Weights of a small transformer language model.
Architecture: RMSNorm before each block, untied embeddings, local attention windows, gated attention, a smear gate.
Each number is 200 + 30 x the weight over its row's rms, rounded and kept within 0 to 999. Layers, rows and columns count from 0. The size before them is the row's rms in percent of the matrix's.

# down: layer 5 MLP down (transposed), 384x96, rms 0.262, rows 218-234, columns 0-95
# up: layer 5 MLP up, 384x96, rms 0.278, rows 219-234, columns 0-95
down218,105,221,193,165,219,131,229,241,207,170,188,186,162,197,201,184,273,159,200,205,216,212,223,227,184,164,202,257,199,228,150,192,179,203,195,206,191,210,161,160,169,177,257,127,213,158,210,158,164,188,175,216,228,199,166,209,199,195,233,151,193,192,184,210,229,168,213,239,243,263,207,137,209,201,190,188,151,175,238,243,265,178,181,177,196,202,208,222,162,200,225,167,218,183,225,189,189
up219,102,211,190,233,154,188,203,205,221,190,235,238,228,189,199,153,200,245,236,194,213,216,158,199,203,212,223,167,215,265,200,268,180,198,141,189,213,161,217,202,219,196,206,223,297,210,233,169,163,221,215,168,210,168,181,203,238,155,201,203,256,220,225,220,174,246,231,199,243,194,225,197,211,249,205,247,203,186,182,220,240,179,198,169,212,181,128,226,197,157,194,242,182,202,193,258,197
down219,095,214,185,168,124,219,197,195,223,230,156,231,206,215,182,161,201,171,219,140,184,269,229,229,223,221,234,134,223,226,165,220,210,177,192,210,184,210,197,217,212,190,253,234,249,186,195,199,207,210,234,196,172,221,252,180,189,206,160,248,187,207,240,202,212,220,235,248,181,145,211,220,170,191,185,153,166,172,170,212,172,191,185,204,216,174,243,208,191,183,153,182,148,176,160,156,261
up220,095,177,160,184,211,201,264,257,224,222,151,157,207,220,236,195,236,145,257,244,220,198,181,203,203,193,220,154,167,220,209,231,152,207,172,230,189,198,234,209,158,205,201,179,161,213,159,225,254,195,145,187,197,181,168,148,207,152,209,182,153,213,199,172,197,181,168,193,198,227,194,239,219,168,182,188,189,280,223,205,183,218,182,203,159,219,192,227,176,204,156,190,262,209,219,225,247
down220,099,292,186,175,268,345,218,202,217,217,168,228,255,186,177,170,189,202,215,174,212,192,165,179,218,179,183,155,187,176,208,183,199,195,213,197,190,215,229,181,215,139,221,205,197,179,220,223,235,201,235,182,250,191,188,192,227,235,157,193,200,189,165,144,252,197,207,186,209,211,189,163,223,214,195,247,203,231,193,182,182,184,164,186,191,178,184,208,175,199,199,198,202,227,180,186,160
up221,090,207,202,216,199,212,216,186,171,170,171,309,207,239,211,191,183,145,255,231,192,200,180,212,193,171,207,198,213,207,217,253,133,208,249,185,226,190,179,163,168,191,168,191,283,216,195,189,226,218,171,196,188,185,211,201,260,153,220,187,204,223,217,182,210,191,243,166,243,253,234,276,181,225,151,172,184,187,177,223,185,179,165,188,202,237,215,202,229,209,218,184,178,223,184,176,182
down221,088,144,203,253,217,230,147,221,191,214,179,182,212,265,213,168,187,162,173,245,211,237,209,202,234,274,215,213,164,249,268,248,196,161,223,138,174,207,253,146,175,246,242,185,175,193,171,173,203,181,130,202,224,181,199,217,170,193,197,196,231,187,198,149,241,200,214,209,180,210,210,200,170,225,205,244,222,227,199,218,204,196,180,177,216,210,179,194,186,188,190,207,211,168,183,170,254
up222,106,217,207,173,159,203,200,193,211,171,170,233,203,196,186,208,215,249,187,194,267,172,235,225,221,185,121,194,192,218,198,169,255,223,145,212,196,169,126,241,180,275,175,195,179,225,234,245,195,182,188,214,235,164,252,260,210,164,176,168,200,233,193,213,200,184,239,179,204,204,211,188,173,186,194,144,213,258,221,227,225,154,209,156,171,171,183,167,206,184,217,213,236,223,186,178,211
down222,103,212,160,210,168,231,160,184,214,155,211,168,217,214,197,216,192,211,200,207,243,184,260,180,194,203,128,197,246,193,241,217,221,191,152,225,197,187,191,241,249,173,228,161,176,251,185,225,175,216,218,199,202,209,218,173,195,222,100,226,143,198,163,233,172,195,208,241,198,190,123,177,258,215,258,202,188,213,195,195,223,193,182,219,206,239,184,153,218,151,189,188,182,167,183,207,176
up223,110,223,214,208,178,175,172,208,211,181,191,205,218,210,150,211,180,194,139,225,255,201,175,158,210,173,171,179,127,202,202,213,255,215,230,186,179,207,239,242,162,204,174,203,218,214,210,236,167,199,230,214,243,204,189,191,185,259,223,189,163,186,221,219,244,225,230,178,169,253,177,212,169,185,206,173,225,190,254,191,253,158,175,203,164,204,195,245,169,183,158,237,224,174,268,181,277
down223,106,260,207,211,188,216,239,213,191,188,149,190,190,206,146,168,188,190,180,143,200,195,203,165,155,188,205,228,230,160,211,214,227,173,224,211,241,213,242,229,184,205,247,138,210,242,203,181,191,170,195,158,229,229,212,164,186,123,190,224,238,204,210,213,210,194,161,200,221,229,174,207,214,210,225,126,177,209,275,215,190,211,174,240,167,185,204,180,182,278,128,214,208,182,201,208,209
up224,102,212,169,197,195,215,165,218,156,170,179,182,140,252,241,136,221,180,211,199,232,192,163,183,219,179,162,219,163,177,219,245,202,219,178,249,186,177,164,191,219,209,220,267,198,239,195,252,238,187,164,222,252,232,139,206,195,204,173,202,226,196,195,224,145,185,188,185,226,198,202,248,270,178,206,187,229,238,205,178,205,132,191,162,141,188,177,247,186,205,210,197,182,179,188,217,203
down224,106,226,170,222,188,230,151,180,169,224,205,180,185,191,222,198,193,170,214,138,209,193,198,192,255,199,197,254,176,220,206,221,194,156,219,217,211,193,212,252,191,223,194,212,242,199,198,238,190,145,165,214,219,256,185,166,206,164,130,172,183,217,215,206,205,179,206,170,174,211,188,275,208,165,167,218,199,189,225,218,222,239,241,183,204,175,301,270,171,198,157,215,231,190,149,208,198
up225,115,189,202,185,173,202,206,168,151,225,186,191,177,206,250,141,156,179,191,242,245,221,181,232,221,204,176,161,198,218,229,212,165,246,205,255,238,222,206,236,229,191,210,230,207,237,236,268,248,175,168,153,202,191,179,180,156,241,190,170,214,227,205,241,191,204,221,204,228,236,167,201,241,170,211,193,219,253,182,158,230,194,200,255,148,147,171,231,196,164,242,181,193,173,217,242,187
down225,109,252,235,183,182,229,198,138,266,217,224,239,179,190,223,218,252,209,188,217,168,189,222,221,153,201,199,154,207,200,180,204,236,258,226,189,229,170,231,196,173,265,217,215,215,178,279,216,246,125,188,150,185,141,174,198,182,216,174,185,193,171,242,204,190,191,212,183,208,193,229,209,237,195,179,223,187,175,237,186,193,158,189,240,212,245,166,169,199,237,185,157,175,221,198,206,179
up226,091,205,199,206,194,197,188,215,194,227,199,197,206,216,156,236,181,203,221,180,225,276,155,222,173,157,209,194,234,247,203,186,211,179,230,192,211,170,190,211,116,224,235,236,240,195,116,198,231,259,198,187,207,169,238,208,238,213,213,237,186,181,253,182,187,176,220,222,195,275,209,201,244,237,210,224,212,206,231,230,226,166,193,214,155,187,201,231,236,159,229,190,267,205,238,179,225
down226,098,175,226,212,203,234,179,248,187,204,186,195,183,224,156,202,201,199,172,199,196,181,228,206,260,211,231,154,230,195,240,156,222,187,145,198,177,220,251,163,236,210,134,170,195,169,198,196,193,225,197,190,207,194,202,179,208,165,208,251,207,306,247,218,197,232,232,231,220,189,239,172,198,191,149,208,211,154,126,187,218,202,183,218,257,187,184,259,173,229,175,211,223,232,191,189,219
up227,106,224,245,181,237,215,176,214,168,247,179,218,175,182,154,254,177,194,188,205,246,227,205,206,176,211,165,198,179,204,201,241,183,250,170,161,185,153,126,234,199,200,271,196,204,208,201,214,176,201,200,211,198,183,217,179,200,222,218,193,270,194,213,246,200,208,176,124,233,285,213,270,180,203,174,148,221,262,173,193,214,219,172,164,159,184,185,186,194,194,200,186,204,210,202,190,196
down227,099,213,220,253,220,252,187,136,171,238,233,219,250,197,180,204,253,203,184,194,196,242,185,241,190,235,218,192,195,222,139,200,175,261,231,230,167,207,164,198,177,156,166,210,215,223,239,268,197,234,186,191,201,238,177,169,196,211,183,205,157,218,150,237,167,175,186,194,207,157,259,245,237,232,173,189,188,213,184,202,183,230,167,198,143,199,194,191,254,206,192,214,236,207,223,213,244
up228,110,214,201,223,192,192,191,223,164,165,228,231,231,215,215,216,196,256,204,261,198,204,165,200,194,202,139,204,158,247,197,198,210,188,204,196,191,230,150,261,142,206,185,187,238,179,220,218,162,183,169,210,210,178,221,264,204,237,209,238,218,224,186,200,165,206,223,222,224,252,197,168,218,167,231,177,237,191,189,129,253,221,204,197,213,165,183,190,181,223,199,213,265,142,199,280,233
down228,104,198,196,198,182,217,224,253,191,188,233,139,229,165,269,184,168,207,192,235,204,207,197,197,185,196,190,229,195,231,123,157,155,120,200,171,209,238,226,219,176,227,213,157,231,139,180,190,222,238,133,233,221,205,220,214,224,178,213,201,206,240,188,200,172,209,195,217,240,225,151,174,229,227,193,181,227,159,181,185,250,142,203,208,193,187,177,194,181,238,229,224,231,177,231,181,159
up229,117,164,209,150,164,203,185,181,218,175,248,207,194,214,189,147,222,214,241,205,202,201,168,224,274,151,205,196,203,214,197,227,162,237,216,234,181,199,206,245,185,189,179,188,234,239,159,217,229,169,231,209,215,215,188,175,234,216,217,204,223,252,174,141,211,162,223,226,183,157,198,239,224,200,173,195,240,219,168,122,234,193,237,194,215,218,187,144,172,194,224,267,214,193,178,247,262
down229,116,200,188,232,210,168,225,238,168,200,195,231,257,217,188,219,181,194,177,236,173,221,215,158,185,225,163,143,207,197,241,236,180,245,225,215,178,202,177,129,190,157,139,239,205,194,269,162,158,145,141,192,214,182,176,172,178,208,184,225,219,181,145,245,195,212,164,185,213,151,188,154,185,240,230,232,195,152,186,224,192,153,234,161,190,204,203,178,218,175,210,181,215,200,198,225,221
up230,105,223,192,173,208,146,193,174,214,223,183,234,102,254,193,205,178,232,187,194,191,180,163,174,209,194,118,212,156,207,255,231,167,177,175,276,187,211,243,229,157,199,215,205,150,219,245,192,206,182,230,210,220,255,202,168,193,204,228,212,206,266,205,199,160,218,212,206,160,198,173,227,173,207,174,199,223,218,206,229,187,235,185,224,172,187,174,233,164,218,238,217,209,175,205,256,196
down230,107,217,205,176,277,191,154,163,245,255,168,173,195,226,193,179,262,179,192,214,204,231,211,162,243,180,163,151,140,197,170,262,204,252,191,240,222,215,210,188,174,195,252,207,200,182,203,182,203,154,205,155,203,174,209,209,200,200,231,208,186,241,233,231,232,211,163,180,179,218,158,243,200,191,138,187,171,247,184,181,193,196,210,214,158,228,188,203,199,188,224,206,180,149,226,232,260
up231,113,256,204,224,221,204,199,197,152,252,183,252,184,195,212,148,234,252,202,233,232,194,154,221,202,180,176,170,190,203,246,174,184,228,238,202,236,217,194,213,173,222,185,258,218,180,237,170,216,231,197,210,176,238,139,217,209,215,159,211,207,216,162,196,256,170,251,161,251,220,209,170,192,198,191,190,191,188,193,203,220,144,234,185,136,157,165,226,180,211,226,205,242,144,162,218,227
down231,116,143,212,209,198,223,185,199,209,224,192,198,173,208,181,225,215,254,211,223,182,167,187,127,201,171,189,188,205,217,170,199,177,176,193,197,174,186,249,188,200,158,239,217,169,221,215,210,177,184,172,182,203,196,190,200,225,200,36,176,209,209,195,209,193,148,252,177,236,182,230,217,180,199,189,207,195,133,236,241,172,232,221,211,176,221,214,200,212,150,217,201,202,182,246,204,181
up232,116,189,225,221,181,160,210,154,181,188,195,228,179,246,218,177,232,224,208,230,245,281,233,246,216,192,195,216,245,188,182,207,229,193,214,225,253,213,170,241,209,222,181,240,177,233,214,233,202,170,155,193,210,201,265,190,229,168,185,181,193,239,204,197,224,191,244,207,233,236,161,266,208,231,211,173,173,262,198,225,176,162,228,206,178,227,139,217,226,151,224,198,244,202,217,177,153
down232,110,228,194,197,178,225,197,146,175,210,237,218,195,250,174,149,208,211,217,191,233,199,174,187,185,167,227,187,240,141,161,192,218,173,227,197,234,230,207,244,187,236,233,220,184,174,199,199,199,160,180,220,206,217,188,162,203,183,91,202,189,198,181,214,279,167,157,200,171,238,211,191,147,179,191,183,202,246,204,152,194,174,178,235,233,233,182,200,212,191,209,172,186,242,189,203,117
up233,086,191,197,149,203,175,224,235,236,266,156,169,161,214,157,207,205,149,222,196,263,188,154,254,218,146,194,212,183,221,213,159,195,196,210,249,205,205,197,257,175,211,188,212,189,210,191,203,172,217,226,196,248,201,163,180,179,163,200,179,185,138,251,158,190,218,148,170,192,192,175,183,188,183,227,194,225,195,215,162,190,244,217,178,180,195,226,165,257,225,180,141,205,179,201,216,270
down233,088,226,181,228,215,218,150,156,222,189,246,180,169,233,200,188,152,232,220,241,192,229,218,157,188,201,219,236,126,197,204,242,249,207,199,170,176,143,222,160,179,217,223,208,169,211,180,237,184,193,168,180,244,229,210,178,170,256,177,188,239,218,198,200,253,251,284,188,217,199,181,184,198,177,186,253,224,226,190,158,229,196,217,237,242,210,178,222,204,196,255,166,175,202,201,191,168
up234,096,215,201,244,224,225,201,197,219,169,193,218,164,209,231,191,198,187,235,209,178,166,181,157,248,209,138,204,187,196,245,223,181,210,209,190,125,186,176,188,160,191,241,219,179,257,204,272,196,191,165,198,181,252,236,226,244,170,221,178,215,281,204,224,165,148,213,181,201,257,220,232,226,172,176,190,213,235,164,200,199,228,194,176,154,185,156,207,177,177,215,161,185,231,154,175,169
down234,100,244,212,162,201,210,209,196,209,153,160,187,147,158,216,209,233,230,234,170,141,242,244,176,202,202,262,239,205,185,203,186,186,207,191,213,245,242,158,182,150,214,188,230,243,241,218,189,194,196,236,234,254,211,196,155,185,206,216,167,164,200,171,150,163,263,207,245,203,232,210,168,218,227,197,171,213,193,192,183,206,232,233,155,205,164,198,264,157,175,174,223,213,152,192,205,220